config = dict(
    n_head=4,
    head_dim=64,
    d_mlp=896,
    norm_place='pre',
    bias='all',
    tie_embeddings=False,
    init='normal',
    init_std_o=0.0536,
    init_std_down=0.0617,
    lr=0.0121,
    weight_decay=0.0,
    final_lr_fraction=0.1,
    seq_len=512,
)
Each number is 500 + 50 x the weight over its row's rms, rounded and kept within 0 to 999. Layers, rows and columns count from 0. Numbers have three digits each. The size before them is the row's rms in percent of the matrix's.

# layer 3 MLP down, 224x896, rms 0.0617, rows 0-223, columns 392-447
100:581526495366621502554479526494468502494527585506477515550449511465496534548516465464530613457449599418425501542460515548511525560497529468452479538558513480474627391399
103:497418515513505617521409507458572504491466454535421365535547514463502441498522558551467583486516505534459533534473521479513575553533474462445585452462556516470559569541
098:486577478539501517445493425591482458527512509495542513491490454495517516463485466505509644523458597569531476558471542511573568576468540548442487504530550447512493495510
099:445510487516475412487524552437389540479501444452514431469519505518497472581506557525587431492425625419533543505536555462494484548543596537507442549500459507506430456552
102:549534448480449527459445547458562458528518515590562515503461478497472572463538496479540478494567508393452565444470526479514445501593405554476473464533518582493502536502
097:553559427540519530576457518518541487526465466535497536574590567501496554535485473525443555578489553532521504371561536456416463519525541404571484507576569569509537547523
098:432566457501563561505452587498429513518515513585458506473522479554535479499427538559618541490584485507606478506470545577470539552556535369472522526451441417429489447560
099:483416494463533489544589474495540456542484574460541517582417505518459493532565508524545466582448474502549345479498442492497357500426551498424494497443566487516497467532
100:483486393514395604481441565521505461518467488512537470511550539551478570489529480517492530524458528524534491546411483545521419537490608515524511613492510462527503456529
102:411457428485512545517470550462473485540485458512550545534476520495486446521559477586477472480484508545439453538518439471484428422540506498504572580623432482470504463511
096:460492392534458477485495541502504502411401514453509498397422416504572454480545449502521561455494384483508579518414533490494479510527576586483490512531549431475530451446
099:542485495530460494526523532544493550574473456523512467481529482455560546523546542597513484554506529485484517527438560520573512459515495490471461452507550389415488478517
098:436477539514569521483594477534441510471444474513552501478552524470485528410485484462456467454454514473552426527477489513418554541457493449481455445557417512405466509392
097:467423565483501499559609558432504525422379513450556568451433461443550423545534468580433472530450502464473526407542501566478533443479556446461342496441434440459472482568
102:457592421519457474610551554461468517506447530463510407551451433452514504468474469536501507460495509562491617468471422576518570481448507532483534619480559515528538485481
101:609585441479517467530474509533476496474513486530536508515458482552513449550488455427444538465584433474487477574516509601571496429447521534448387515494466531435513479471
096:473447466527627473460472431425435524454568496536616517561489470505507404591483549463444504532628455366455415458463555477387471450523525487413465485605475439539554575504
095:500550486392586475508418511584548470455496459472501472448466462569511506518506464446450581456465525544488583575554465560505568421454483573418519515357503447543444550470
102:549473456512505525516566554485497518524516491482470500498448555521402500467584429356518433511491451531414520503539524567408397499514547545573578518548518533409515443531
093:546502533518476581506526481410472501530566494494539496489518503552443549401594579418529392599429539509493530521492475487432536553513436529509443474494483490403451530483
103:520459482521598453498422543453478550427468446455392420499548594499576433533527557500442555470464500540512484524566481551459457483563489476548541484526490414445555562565
100:430522517448495462544498517510567440494475497535439502489456503521560480566495505505457439435448536580418428577524573435527500491493516551469554523500460517508419586398
100:485453510494503481530487490543566540551485433521511489521433425531478556547461511545431596512505531510526529501542511474558534537464496502601589451472442563534589515505
106:603483530543474453465480479522484547521416563487510586636505532503512413507498424436423528566502536440388587524524515536535505433577464514466562531543505507505517427511
103:501489426536447506500522471507507465540489568515428388529530543458504382540479530447541472552465480523493539544568513524547531471404604485584478515569463547527499512507
096:521478471538491470553390517556563561438479496526603456417473601593541466506524423502488495552539496390511590452516506420455469510536517544525484517614481571439523559553
098:510545456534521555589520377516466505427575484536471596542567552553505480389518472475454444481533470463459464603482430510473539405544471514508556479554469478569455555548
094:527510475554474511474522358531507466499463419477525534403548465520521565457388468497539506381469373498464458457569602375484494495532474455473519393397499436445504525496
099:570503500537472489556455573394572510479526518429538429483416449530432439477475516513447499479485523454403428503494537484508575548421420469436461432498554504537491561544
093:479507541512516534564503519503505506474492417474534509514444500552491521499429483550462518509536593571427448498507547526433484526479550546483527494495453510611467593568
096:516452570456397478549422434514502582560530531459449414447500520494496527530507528526492540456612488645546523510460489500518519535499553438490370471444474475517454500535
106:533516477491475466483518457572502566531502443525496456512568405591542463548543463487572415481532526503471479563529608551504490464466467426509533477514431442459532477521
104:498457558463532537456499499544499435537409453488488462439411468480507388430500600496590504549542452511592449502510468521408533481540439449422606450468517504496562595556
106:447489444545457530526486452528447542497580499451495472461462506514452486530428439581488580550534516516504483506558471509571548483475488504497540535548551482464509462551
095:500584504626529479539575522619430444543485610409452613454403475518465583479461490564580529639513407413531492448390475457510417522536520532508607472533521526658491396610
100:461502473450552546497469540448411601535555476538538585491513552476493515386413429487391524445487560493578511513448514549529487540418470556559443514500501505517482521426
098:506476473545551498458528565409471550514466633496443553439477438477533533497499454494551344500518532532517460503587491537582547469583506483481521505580470549442467544419
100:520549545539541486553473495414520500542473542493498538566420483513437618523638481456552503538570515497477443548558515521526502562484461548454405527572536547459501549481
097:534481588506545460571512582618467548468531495472478476449578538470546489542573480548433380496487469496553530605517509538636502499407423466535572422521493515537441371469
095:474469542520439445414419492398455490461516457543570449550476477570532614459458479516556471479537518554421503539501623446520564548414455563517510503485460470545556441443
099:437489464548444531472420414470602370558558574531548580532494490505437549463570418481539452556583520455553505487485487529521487426555492539504523565515583504532416522538
097:480491478610516500525541456550452485507537614452426391466436559532461479551524534481431512463478437531588538517525427531523496473515529495532493417402509555532449570436
095:518564422593509533530546474458523540501488520464411531557478447470596391372496451515522567547490490510466503515485505504431402556526490575487513428430516502601495452437
101:516461542492592453480500473513557409512462484620567506595472492649501581519536477390530472543519512505545558510476427529461396592507523549448557489511573430546446458574
106:490477399471561567560513573409577467434578502538507556429485611549459407492505519493493481533454518464420513464523525505496448507554498544505450629590521516457509508456
099:459388521462487430443496492502565399519536448526465529497561443533591523430480501498381484504555437551512514490526523410453498580496541589454473457364461503398523587446
095:550488614444495475564568520432493468480545482525488538570499424434424483513492532433547495519496515404488458604459471547483524457389536509542525529464515545479519412472
104:461464495533458510479416482572535542404507548472422399530479468468499511487456511504539476477517495452479516564494449431489501489593580550543491511466581477480515516562
096:519480508486418447484537514484553500563476470526538472400519408525488471529414585455432509376472477518476491490493464416469541446490486531564504530478410541574559571437
094:481442538450414537530463461426543586542502559505505461560557506512461501443562572506459486476454480525414492469514513500499513543464409467548442552385443456457546465491
098:589472608500415521419494522476518479444544522469535488488478512477558547432437473476467549587540506461523435416410493471503466537513500490563432459440461469447604432503
106:523584442518404476437428493497512530455440486411513490423553546523453514473496546437482397471576562499494492472498476584573536499544443484457540472567521438540453510563
099:449480452573483450504482555522490495518517506487600450423531549544510488456516507487518530496458438452483503537537556513475484545523413486435528482436510551458456508438
100:520496468529491541562505547428476457439500508546407540560437496586444497460633551535506507599561537428551442563471495467431496561468384543491594481492502527517445446540
096:419513534503556458540466437470527500637544483441458544538420535438520519461495484473492441430546510461533496470464411456450502523441574501490559514514424500476472618481
094:455465442509504462515513551508479509467689527546407534480517435542471521511455478558459460365513586465433527500617430496514517534573602567536598631456548551570496540485
103:441520470496544498555469458472533391474452580523550454469515461504476482504449497460540488530467453496449523549499452477415441458517533508505399597470552563502457607567
100:490460415457523512462487524588467524511454582446525491460526565540499459476532499530503502524539415458532570434480581497464493573513537489499635473491476447501508524468
100:476527495470551596422512423505470444539571493475540494437601508439609451425519463494541478523464461475477491542553483512531524449416462450516413452498415507550623454464
102:512563559521479499536498561466437465425504501448555487406476440602454414506526366605463524441533538565480455518524503548505554504474474479499447549520526508575550561509
096:529492502495486474560490538520445539465488574503497545520373474493518532448451445462462565609541452505485447464418489487477573467437496471510459487512550454475481562545
098:469517465502514507448492459401492485457439436486447472515499527423478501627550450531552474517445586577552416400578459616515524473537495506561506580489467463492397478454
099:519463518500450460484527522511484489547504393519547466493538598493494544502528451519550596497474567580563402518411535557500476463475510442516531512465464584480541485469
100:503479565528511453572536524552549478578594472433474582509462591529528464464449526500478523505548544595553517568501522420488495481514534547531423500457501511580427640484
094:553506529502533578512474511479498601542560468535549508426478560437501493515586422491497612607554480582526408613465525553489537479535639480492529485469670514518621494516
097:557450571556469448458565488485491530494561534478502491438423501476468555465408485570499417445478459493527491481519517458437520476457540457528554577488525532488496541496
099:498506455459489464480427483505418537490527402564478567399464513516466426450464593512591479443542526514523553501511506473465561511429511514499462398424489453524470448537
097:533546592600502472513607484482501503465523506507489591492525469450404465468508519519476427567534506510487578490585469547503490517552546479538566463401508485469499528468
097:517516628538498459563527529568539461511425527503484514591519536546485548433493507517519460516551537548540521537473518508543414508546540589536516491480466481502558535480
102:565469509409559471536459455411586449633486372461590436502478490546556412396549542561395522454486475459586445456455454500564539409498503521508458476477470517598526515523
101:549487505501490481356505556479538379538463427500535426471454478435457450540463561506427527462522488453473528477404505448451456591548451507461517463536485548551475404551
093:558464458494410574563512485463468544509464620497442415488535498500564503540567554487475487492504463446573454461482461571571544509554654470581439508513554474592602414482
100:536567433468467570578562533543486548522449505442481532477522487523374523499510513497590593475533469462492569484543576446527471507515448468514464509507562574516508499435
100:542585504456455495512508462532498465502498464556546395524460524382476518418558492526535471487522446410553482487460507503440527458475458439500447462473524458570585570499
094:442519485458443508395518543537561544434540467454458559444389553541497532550475407523510418532554485616558424446498577596416551489477528479514533506526541566503483574568
101:468467497478493529492583513509497418543499504429489480533536526451495505491538575449464487485524384495445523522521484492574508537480653462623516494446480525488467527515
099:528490485386477516468528546527491501543508568450485515513382474563510493525486513445550581581491478516497428557435504523507544521469455517558520431460496435595542535446
105:504423436517473522541490537574546470532470502534462558468489361527482450469528516427456387462426520477474517482501475520514541449552598536524519441443548478509583574515
101:521571483460419491495415491461538526468499534506561492559561499525439469565562420457466582492534498563557499552470599481521529478466512445530485502542474461492479464511
108:544488468437513542562503544535502516517496520476504464467537470494457558369553487477574565542503526396507531398557536538486540461513579476430599604498474414482477460508
101:596524490513501527495497482505507444509623367543550564422415575475541498503526535552545544479472549534480405507492563503493554572545461416557546589503612531478488511617
104:492448473549570488448484474549535516428502499519454566475445511500529539495537399521526546496387486429421567444476474547564499526494542439470500489600600481483523482487
098:515461483492509556536385429590542547472490457485521516537487592486424499588574485514528493416480474382524468510490501505469529490478465469518482530554523595544513503439
102:534527556397505531485517465474456524505536588497510491495507494592519518464466524521485507503450450556519452516476487404600585506568481521577501457556644476523510549562
100:629389500461477495649490590476438516537527517523559477436486480452443540498583431422574509566489580564494479474582573481467460434445391483556496424497370543521486453439
103:495391504470450460493529508540451455572504473476520530552572545534506494523540530565449470454508459443528443548573477420485528509485535506458392524432437433526544456444
103:423519508511565470509525547435467539478514487437536557526484561515532539451556470488506551584430462578458525495528535547555521514452458438550613509550518438529511550523
100:472560584526382512477518541545526564559545519503555446518411588527463519482504583384569493567475488527509455439466565399490500454513426457465525482519512505549558493567
096:457562558490530442438581525440451445496522447469439448492529528399571483586456439464472448455496557549508496579526527422520513434478567510457480484491481477567506492536
102:520505476502497589624413484524546539476546532471519460482416417492515480549467486429510518516464493501493535500521496432538510469426479498510569548531575427524553512522
106:506560620471526518412474551470472544486518499460446535559599573533594481491451518504524429534543494523441491509604498474489584460426523590531514603473446530544517482537
096:498486471570555554493466471448594515476419531507508545441456458485463446513487477493502548540521480500517468406494544572522482525556556495474539579467514471470517528447
101:458496469495552456545509460469468461466422413507580386577570459463596521475530395505548460483556561489491523659465576463482459489475438499498496507445580469442535461439
104:518440460436568527551399590542447389554516508451497522541423478513571506476425602438519513527503544454418542551477514549458549534518588516537531523560502453558496561502
102:403513544535530549571441432492494506576506518493438512557545541576533470534496510549600590460512540536445456554569325532509461555493563532494481507470540531493415447482
100:516495540470457534544457505485462536421509421546492562472571526530516464545473630484485458622471536498532484505471413543502488518500410533491453483487491470527509502517
104:409427536537573464523435501488451546558511546551433607491491537497593590532522403483529564436461437421486520516538532478589481507480483568447480462534491478503508478517
104:443481534507624529396526600440551494458603578490550482554482416490549498526526420544520463584528572506493460490503546517563436484558436604555448458447456444591569536532
099:533483551503491516483567438538461485515488463500439515503464534463427529497504525462475510505456458550472441512461622474466492507482501527483524549494553481469478443455
101:384446553462445481411494513531514542485366552492448540530581561467524622512498525463524447317491463489465514600450479584654567555488514513510453492485432628471444473538
096:483488588446436579436559452518523559634464470595426409459457469478485407544406465465517427547526449515533501550531419476560515468549532565459551420440394454567518462517
096:432399608491467494515504506478459489480537475614505415515494435431508421471508494494574505373518474490492512448521352484509568475464445440497554613507552529482454486463
102:444440471527413522506531452501513559571552592411483506547500579504521450498518409544544542531454512502382570470452514450498502557616424488528472513612485528481545469405
101:486444571593481404487505559469482494435574448472544510457458519530464479442544512529494394551462416474487471543569452518537507498487408520462573444468569522483437526522
103:579530546433522518515509498500465490543404496515524454531521445422524452554555494510521463566483572578507473529616521545406459426501529467540522589470484467565494542524
099:513454504521492602440557524486503482485594490562473483456521527536478524515526570536512509508563456543487489407435532515508459485411460442480542487558590557496430467534
104:511406440514560709446453553508587531408482469481431559566488476437506444497473537544533551421465522461476509522533438480431549525531486512485492563541508471450513440468
103:528522505491414563462563407544463546469467537545324559512542527425552408463451539583549509555528420488391549552495529535496503516478552505491577544491468432443394534494
098:470500434488482480502510529539479519490507481439501477546481555490420436490531535454427509442565483450457431496571554432385491446507514384540540424521461573493562530490
097:548463411500582479459536537511464526574501542612340414448450474470498516478473507466492558475503519455533463462460449491527504407537538503500399467517420415506431569529
098:449536526535535536534462428506487486497452504420540613484405487588485453451603509574499560564558572535432529478487441542472437505550404501495489538504487520470469493459
096:573475506414562510504562494481468469548500480546503539518493569535478587433408491505526495557519527555561436468431430569551468510452530503581480482404435522493472469640
096:587474469412392518512432464422522490474522528497477444540471550465503479425473446386487378558415451462461471390614542421469553454580538454483527501432424518380560465487
099:503594401468475519510514577529563468494433518434470582494491564530554486618499522533487475600524572538495513493483459337473451597475442517513484485562482515486476501502
102:569550544447427469509535528541517440490524525489460518430561551550460469503529481510457484479444460540606549431456492480438482436541486437478490497463548515551495487560
107:533574535537553519551549471553509528514568371478483612546600476445533503459549496429443453483429501599524519412570575466557511459545588579525515482446547513532473584443
095:586513584496473479423529480497526460531496500517546508416535443431540555391501436600505428459562537471495524447495491480597619490508554418511502503478366495494600479473
109:544598500522532477508437563526496609522448526481544662452464474450543525516434516560437539439532435454454596534567541445513536533471435481488524514499493512507505472551
096:462494472515558549515498405495497442498452530522411501475458520513446618509523562483548454491495600560460562534496498477487505591474493471502401471539423470483436543457
102:595551588558432509523538493480466529545493484486390590554505634541504449483570494451487575527530453614539439485469489479432535486531545557531458547464509476597460567581
100:425496509543536432403593537546568476518521542483515494488484534486460430456463499483520470584455513554465575534496603472515475450447487393488482507548453542463430532504
102:498520569565436481490514359481627554546499501522596459586459512431459444648516491474533525455485474498447595425453459529593498461534504458475522500528481561432554501435
096:507550553499553573452531495486528581526533585573480520552487551482437439458458585522498486464421473513463557546407495543444562439536407484453506563425556517474510473583
101:490490545543492524510496470507524508516483529598538521500515420426502501473488476513510589467494363532537571468439435564511509603456539438547590493549464534442485470498
096:498527486405548451568461454467457490438480443449511467606461505438565519609441547534553466504554534448529596444509521422483468581510502559474472415458491581519418452485
096:581614480539468494432527498588444579507518496497516436508549541580446592407576495484466547499466492479502492433549442552550531509549446517501436465547527455521529476498
101:344457504474496435527521513540464496573529525425460461558476389384519538559540514446475469521558387486420523516529464494545529432545541492490508576499491553474536490484
098:497453463405511551486434496507495445517535503509503517496547484481435513544457481619481558614571494500604498537475437493521518546526498487510557483445433556485501456481
100:527443477545502510470523511485575463481540510419518567455560600467577487558470463503526565438451408544561535470557521423411461469542564457563416459491510537495534465482
103:474582441460540482568563419514499430517440463538559575588502472485523525404500450521399472469504544481475515454487431529432463475520583485510482523563467442541502475461
108:463583534400510475521510432527494454535518410473441580473466442525562531600496526565439453440455507537389402363594491455463612531536546491459466534557482481522373509483
100:481502552438503502572485484532486514425499558451465495508491469607463519538490455502508595452474482523475537482440592492519551450573486503460431447516486477536489471504
099:528539522440478533438471502549568554455573527423513483486491405540558547500560535528469624498456447514482508403431446549650414479536432538452650395525467492468426476517
104:455500446501503538432617496487512445461476496489494337519456437458516497479396547472612449537485542471494534478459600511487594527492547412502580451471519516525439515450
103:380474522492490437489416539467413485596493457504466472530606537533503502428453487498455487522487494480499564578426408535546497420387471496490473601479551473581496517616
101:531461460489624518521474423463518398472555506468517552543577452492480459446516506468530429541535584523498487576507537562489463553494462449532465502583472508629454471491
101:555514516542508495487559485574396555493481519472552481475539446504539486530514513536444431486485518497558540436493480528624564545538512401486552559530475485357429484393
100:552555473470407529520425437465558466520460453475456488574560454399503514488601497546506425475488522440519398447450536541494426515540519547526482539422464504452594464423
097:524448577659477539464427413543484504483549432506544524481518447490520399569521568500478456544484551558576640535507539453409536467456519451452524480502500482528584539464
102:528503561550404506430589590534511450554428520494456390407567626661472519441439587517534518515442455527518450504583517497483457494466530449519504473503482506463489512577
097:512406451523458573520529534534560495558526517481473496476548510470408407634488490509420534409524537451582443426434497466506531501437493542523509493510465477462448501518
096:485553482512610442474535439459528456536512559487582520487519525491563471590535597506565487541483532481485569518405510457473433533474422543499466515577427511455605419487
098:473472485516467493450534465526524384449534366451492518532566452439509482531407526573598456387384390622502420562506482542550578574550484475447502491526497545501468510458
098:507578534549509456489439509468536481533541462480507439527523623486491531482529511508491584533499519520550406531558458594453554462461546533526485521532532559455504550537
100:573571444457525568519541501469473550581515487500500557521474518551496563511364515456515467509524474495431475571511456490534588504479373528508510514627490518466485496426
101:396557598520510517435594587545416607393404450570466513457575578569535485558463496518480522568441579477552551427525468494478604424502510508447485486418580468432502601464
104:498418478477452466548486506566470461449488573426549456511545534479502521553462448367561478551447516484492591517411533547498526563502497500487484600568456495443430513534
107:467542373480468547541434414473466550412462434455458519501553505515427495511499565467423485565473472503598516417491549577448472390430517547469521489429542402485498501515
098:525394567414513534445477527419498537545518518489487536552457515495409514572429456512481519388532507468470514519551488471479551512499525507486484439566485494490451537457
109:496527535458508466477370474461499443529548596489498519484518458478500586533524506522434517431474438544466459486536508520488463498473541506481536440536583522484627483505
098:514476480546470485611516451513431423491552394446476548521471510526501461456565515484466549428444512412513473609554454570460455445478500489514505548549500510430539480539
093:501472428533534470573460545529510476406391520542441529493456561433521550453503539503423446498531443515575520524551502418552476531527458492518506568624455513431477476499
099:477523554442421562514488491541609459449406449454443574505523571519457460466397450563492566453497484520431474582472433529504542549387420481498507472486459559498489394508
099:541493528537465433466542512426459499517572451518562467589479463467475551529576493507431587461511450415431521562473435512540478516500469491488494538420540500533449490560
101:535473523478555515559583493576510537516388567523460553528513486478442459453488567424490526500559495448494454576526518483524494472511470442506480510519583450513510557483
103:435555426524564461527458440525530516462460568490480612492499530537480409512496505526521477534524547520495505473470475439483449449538424521430545386502415569460509542371
100:475450517471557507510433473464439494567477412475383435569477379473434498487453529389591489561562525580534534427477457495524471533464566592603479483432519574555601506495
100:516475506470517620493479543538506483474498433358387476454543484431561633555454565569481469529468596544493484528524459524616498490450484503551535508455490426505474463553
099:535524438492476535537513505504485555394533448437448496523502412454552544505454513503454537405546560584460455480518478459507410496459565563495546470518578524508524516481
100:570478476530426510442557558543501452570426533435544406463475470535474585491544447412504465540562559436425522456479467424526442528381482480514511554450504516499552493448
097:462449485474526466474511543591529517502589543520498512541510423525477521485493583531515475454479475463467540517538510502549579484487473564485565434547447535476473536497
095:486468526598547514573526486509530496559484466497509501480562568467387418591507503523554497420459516394509519480615440445521540502517565565538458434475593531558425496403
100:479559464461568464498396538444539396453531516547515565502517504548487481532437613519519477467590551543526390468420512483494452439459492463459518413537417557476545536537
105:477541540601484490427463512494513468548589499454524528470475522480467442503426506529482465478558486491427466593532573452545499502512526617462523488475470461583629505512
100:405499467502452438492543597455505499519523450461513531455547546516506575594548526553493467457495487392546478537420624511520456528600535516426432426566558505593551551490
101:540431420524519480606603466518530527491494420458499433537494470483472423529431449502476386517426531487486475465569551517493457545537513492509491487468434535478557545487
103:480484547470418457490532457531456553421526510502497523598447560547492508503552392528358496590539461466461515457533532457516527535571565498492489503501482464629514445474
096:447412435377538539499512467507502474535581526515493583598486470519510493454443502386504416420498419453537450426531533493484510582476567497484524514591530418492476448419
106:443542490461523561562486480462511539571516510522524483524465443595530565451540440427484450460530553466530491465514531490490518539509545575462479477520523449551428529372
102:527546472440657514461511492452577380533479548497541568455481446539469523465518455537461475484462440579524476460458407495460491477553418568466550544552489457558435493555
097:489499436470449436451493416487548467501521448587440422492456447507546442485518515407528459566510550533493534407591436483365399494574513428467523560567486580449553555505
096:531530571575483413503587464510577553450496457589536442484497514456474466491532532424518445450491599474565543530474509505548512505578529511492514519524408446458501518531
098:497509530558550477457564429548555462558484498437490433406454548485484557495473507491500481453513569455430491467505512516482510487470521549555502471530457586510462476581
100:431507488491501481475510495411442432499487554595445507531549480488511448581509520490479568555470526553540452485562526467515548464429410505491461523488505569473465464514
102:477504492596473403424411515457499408419534487534544444450518519517502567647560556536489532479540581478515542418548566509484547559488425501442518515575496510470510506579
097:516590503549470474557471444489554552459573489527554409559528301502464503488459402508519527483445528511514538438473511528499508450489408529433447452509505607537628509430
103:518453559493524522573602440501523592440424529530483476484531495552538547532480511445503523464424405496558582552410459598459444505480538527519534492502555476455448471517
098:525563503488538435513452588535436590537512559419565442538535526364564520479530520526495500386510550525487576516555477559455450484485595463546600490571454540422484498526
106:468465491460560483528591478597541473457504441511496478450441465447567487515486588471541520475484431406514481444455445525481423557492560487509427431521511584565382442497
100:588453529516539462394541475497595534542572477508508341444524483406478627495566483539471494589421504474483488515442482593528503490395514496568477547505437443458498521530
098:422493496420506448408510549453494561420521556600449516483453512396501468543498437489468521429472565534507482499442583470492491541565460459524472506523454495507524520511
093:424527500438554444488519494443481544480511434538528449518465509477629545510449452557476424559485495455524537531528480526415482460448495502564509550492443491628565426552
106:403584428440480547475530530419494529474495512547539482490504559591562425525469499474522601453566582523572457553506536425523507435529459535441401473454519510540503409507
093:494495418460549512489513589541494486397459436496575510497406462484500428510447487542573475564461477401501483517545500411546500531512483534465591476456531494507492521494
096:555543547544532579480515458514542506480439464498515501520429447560529535497657556530461394451465516556441444512496469449521491465482474412521426434525566498495413445480
097:368545529516446501500492480455420539507449505554514498567503477485487518528546522583518511460502473504533419492447502605513413472439514431508445524551590553478551531484
107:493491541496543455412413584526466475441438488515572543459477610558444495520543485435525493533510465532521524422540476487417520482553560441550479535514483475486496487504
109:538525506513564454507454533514506598554546562490566436550540400513504586410436547511525445500534582531572456553487503579566556528463583555532559498404493557557557447431
096:526502508514538479488499500443486525491426596536482489518548537488516404545492449399432536485435388536506494446496514515469557408519491512497432489496492463472471374468
099:433508535527556419514472489463572513496455548480453511472520433549524486503466464487572469529476448475501555478435508586434474469516456450524471511560531477433512533442
096:515501453554455438545492556579509495441555557452495442489507422471471432450491442419489522425532520521497589489437487544529498550566489522506608529502605522450450477473
097:523444456480485465534591482435412526549520508456424525539516537487451390558524464469570505593458432522516466473517502430624456546563427414490448531443544483434498397528
122:448449463572402472506495424526577466377468559471522467525421482528405568523542486478501455557499478492490555495481512419446500454496515468493534582506507480613480559547
099:479520516502470432424534436461531531542547549487458587527593519457495549558464576559515540597439546472541518493338482502467443517609407534463514511509510562415489542503
102:445555472577483493421505515507504507511458545547523543535538620492501506460443614449439561614516468463550550427500501434485441490531504531509492486455495445464435490558
105:517444503541477523499527539540453557483518561480546473528496468559461471495423458500489427413512417475489475495533463564384410478534490468513457422505458479494539475486
101:583415559484580512497527440497446467476560478485484570488519501564553422471484408596509531493531469439529485574538474444502531521519507549467508541537495490451498443495
101:527473436476472480567375535488415509540552473595472542516532452443529544546512588484404423428505483473566537574498534439506413449514482473450510474535525507596543412489
100:563530595497523557547505407415477474461496440566463513444567391449489536521522522423492495576471434502528445508475473545563470433514479420483491532473543533429425508574
106:613455462505419533519454580484527449447502543507507531405507560411449433528453513408517538472492473566500442433489542454518424497582481467499492509503455532506474494607
099:480492492479480507502479413502443521599517508589530477460514577460398624470424466451477486474484492546494511488433461523511474401426471500533551547429572540433463484532
101:489467561472379486475473480521555494491502430581442504459441410468541463486541481493537494533464448587554509481560458517465458559519500463498494460479512561402434498487
105:565518586514502489479472545416467512489423436406584457467499500478551544480472427461463503511499475543554473446519454510376524510482504558567522549489459433507476548511
101:495489470500480424594562514537549478470516502500468514481524560435421536420460501446449403478422472550489508526407543497529508532568484569502443393526512501560569478515
093:472533539564476519497507463493422508423480459492577514596564483457442474498562501565501491425529468545493533482467437486494453476473471472542467522434490429484553494568
095:545418478490484629444508509496430494439527518508525585565514539564558435508481602588540497477478621525529511476453540464520526581376469440534492528441523520457529540474
098:445458482520502466589498439546535370455503459533524445544541414568489583489495559533554463463532482521587479526539444531609518452458556550512508455478494497566544545520
099:509518505519524567455493456496422556560461496568482483471556542469475446520556561572434466581474541450511467560520452411507485547595543524498525550502470394375520523403
100:538548578473469487505556405568486547486470424547544492506553438586537585444481603451503552585511478555554428518492499546505462499509505564423527443427433561543533435554
103:496552446482549495484553453420509492449425582531514538466584490528494513485565436565455567423470569543455506605548567470410380476627445515516436568487504504462496444408
101:538558545412548478536496597493510538523539518464542478422529496473490400582570569542515455456497571549473522608459497485482479567433550498521460492494505508527469433506
105:433488505525512479480497411536466585442534490388496474473513523548577478487439365505506530510441486440404552433642518399427463588537462527460512559571480452522460522427
102:561492450567545489458449515530528469520529523486585416459472442474463517443518428533571468521568570450559475418498539502465574493520464410431559489519435500531408388488
096:436462472420563546510546512543483518559536497546444489565512516456501510523394597501540584489533575545478516466470441591485566514557536495644337428553483436508495481482
101:499500491564445526449496471575487490593437489542499518444523484474590578479477457557500527507546535521536534553526486509500531510506460484423482475497516461421519602511
095:495550413569505429542410527597550444549499445437492505540481534447549615492405483639514496613538511492404466520500439498491390512590539462473539437487579485457474504436
101:510560524477449432426580631518477555450509446529524514430556502512408551437569469485544517514455518456538550468489507490518500458430455560484384618425480489477550557499
100:538550507437459434530494568529547460594535552520525457489479502531532482485456542516549491504489480511577505494536471391499570474481368535398495452506487559437504467530
099:518448569528463511414489566525391586474511497517430512487548557455484501605499528501521426565567539501435526596474551403560559446447407476498454514507490399469512533463
095:426522447487501499470480549518466504478429564567539498493524434448484478485476568516487545459564483494474515523480440488547527505508445509518440484437516490406459428484
104:509527478456573495453440468473527500390482571557490537471476516545529485531458481469574624463532422410475498480459516519492473541463565512499467507507465543563480453450
099:546490481562420449476460515501488481484447517491406544501470543505550490496517538555458547496516537456510549487396473502538448556481509504461569554522512554489511521490
101:534544544502498562531505467464507497567504548565482485547584499511471586504501492597558576549560425525507505546503473542519475536457396510466552445365567532481446515539
107:447525518475533490444529507425433452489517485527603425411551399516540491492542529477526497473484478534488525507519505524474532511404555447514475404485531570593455590533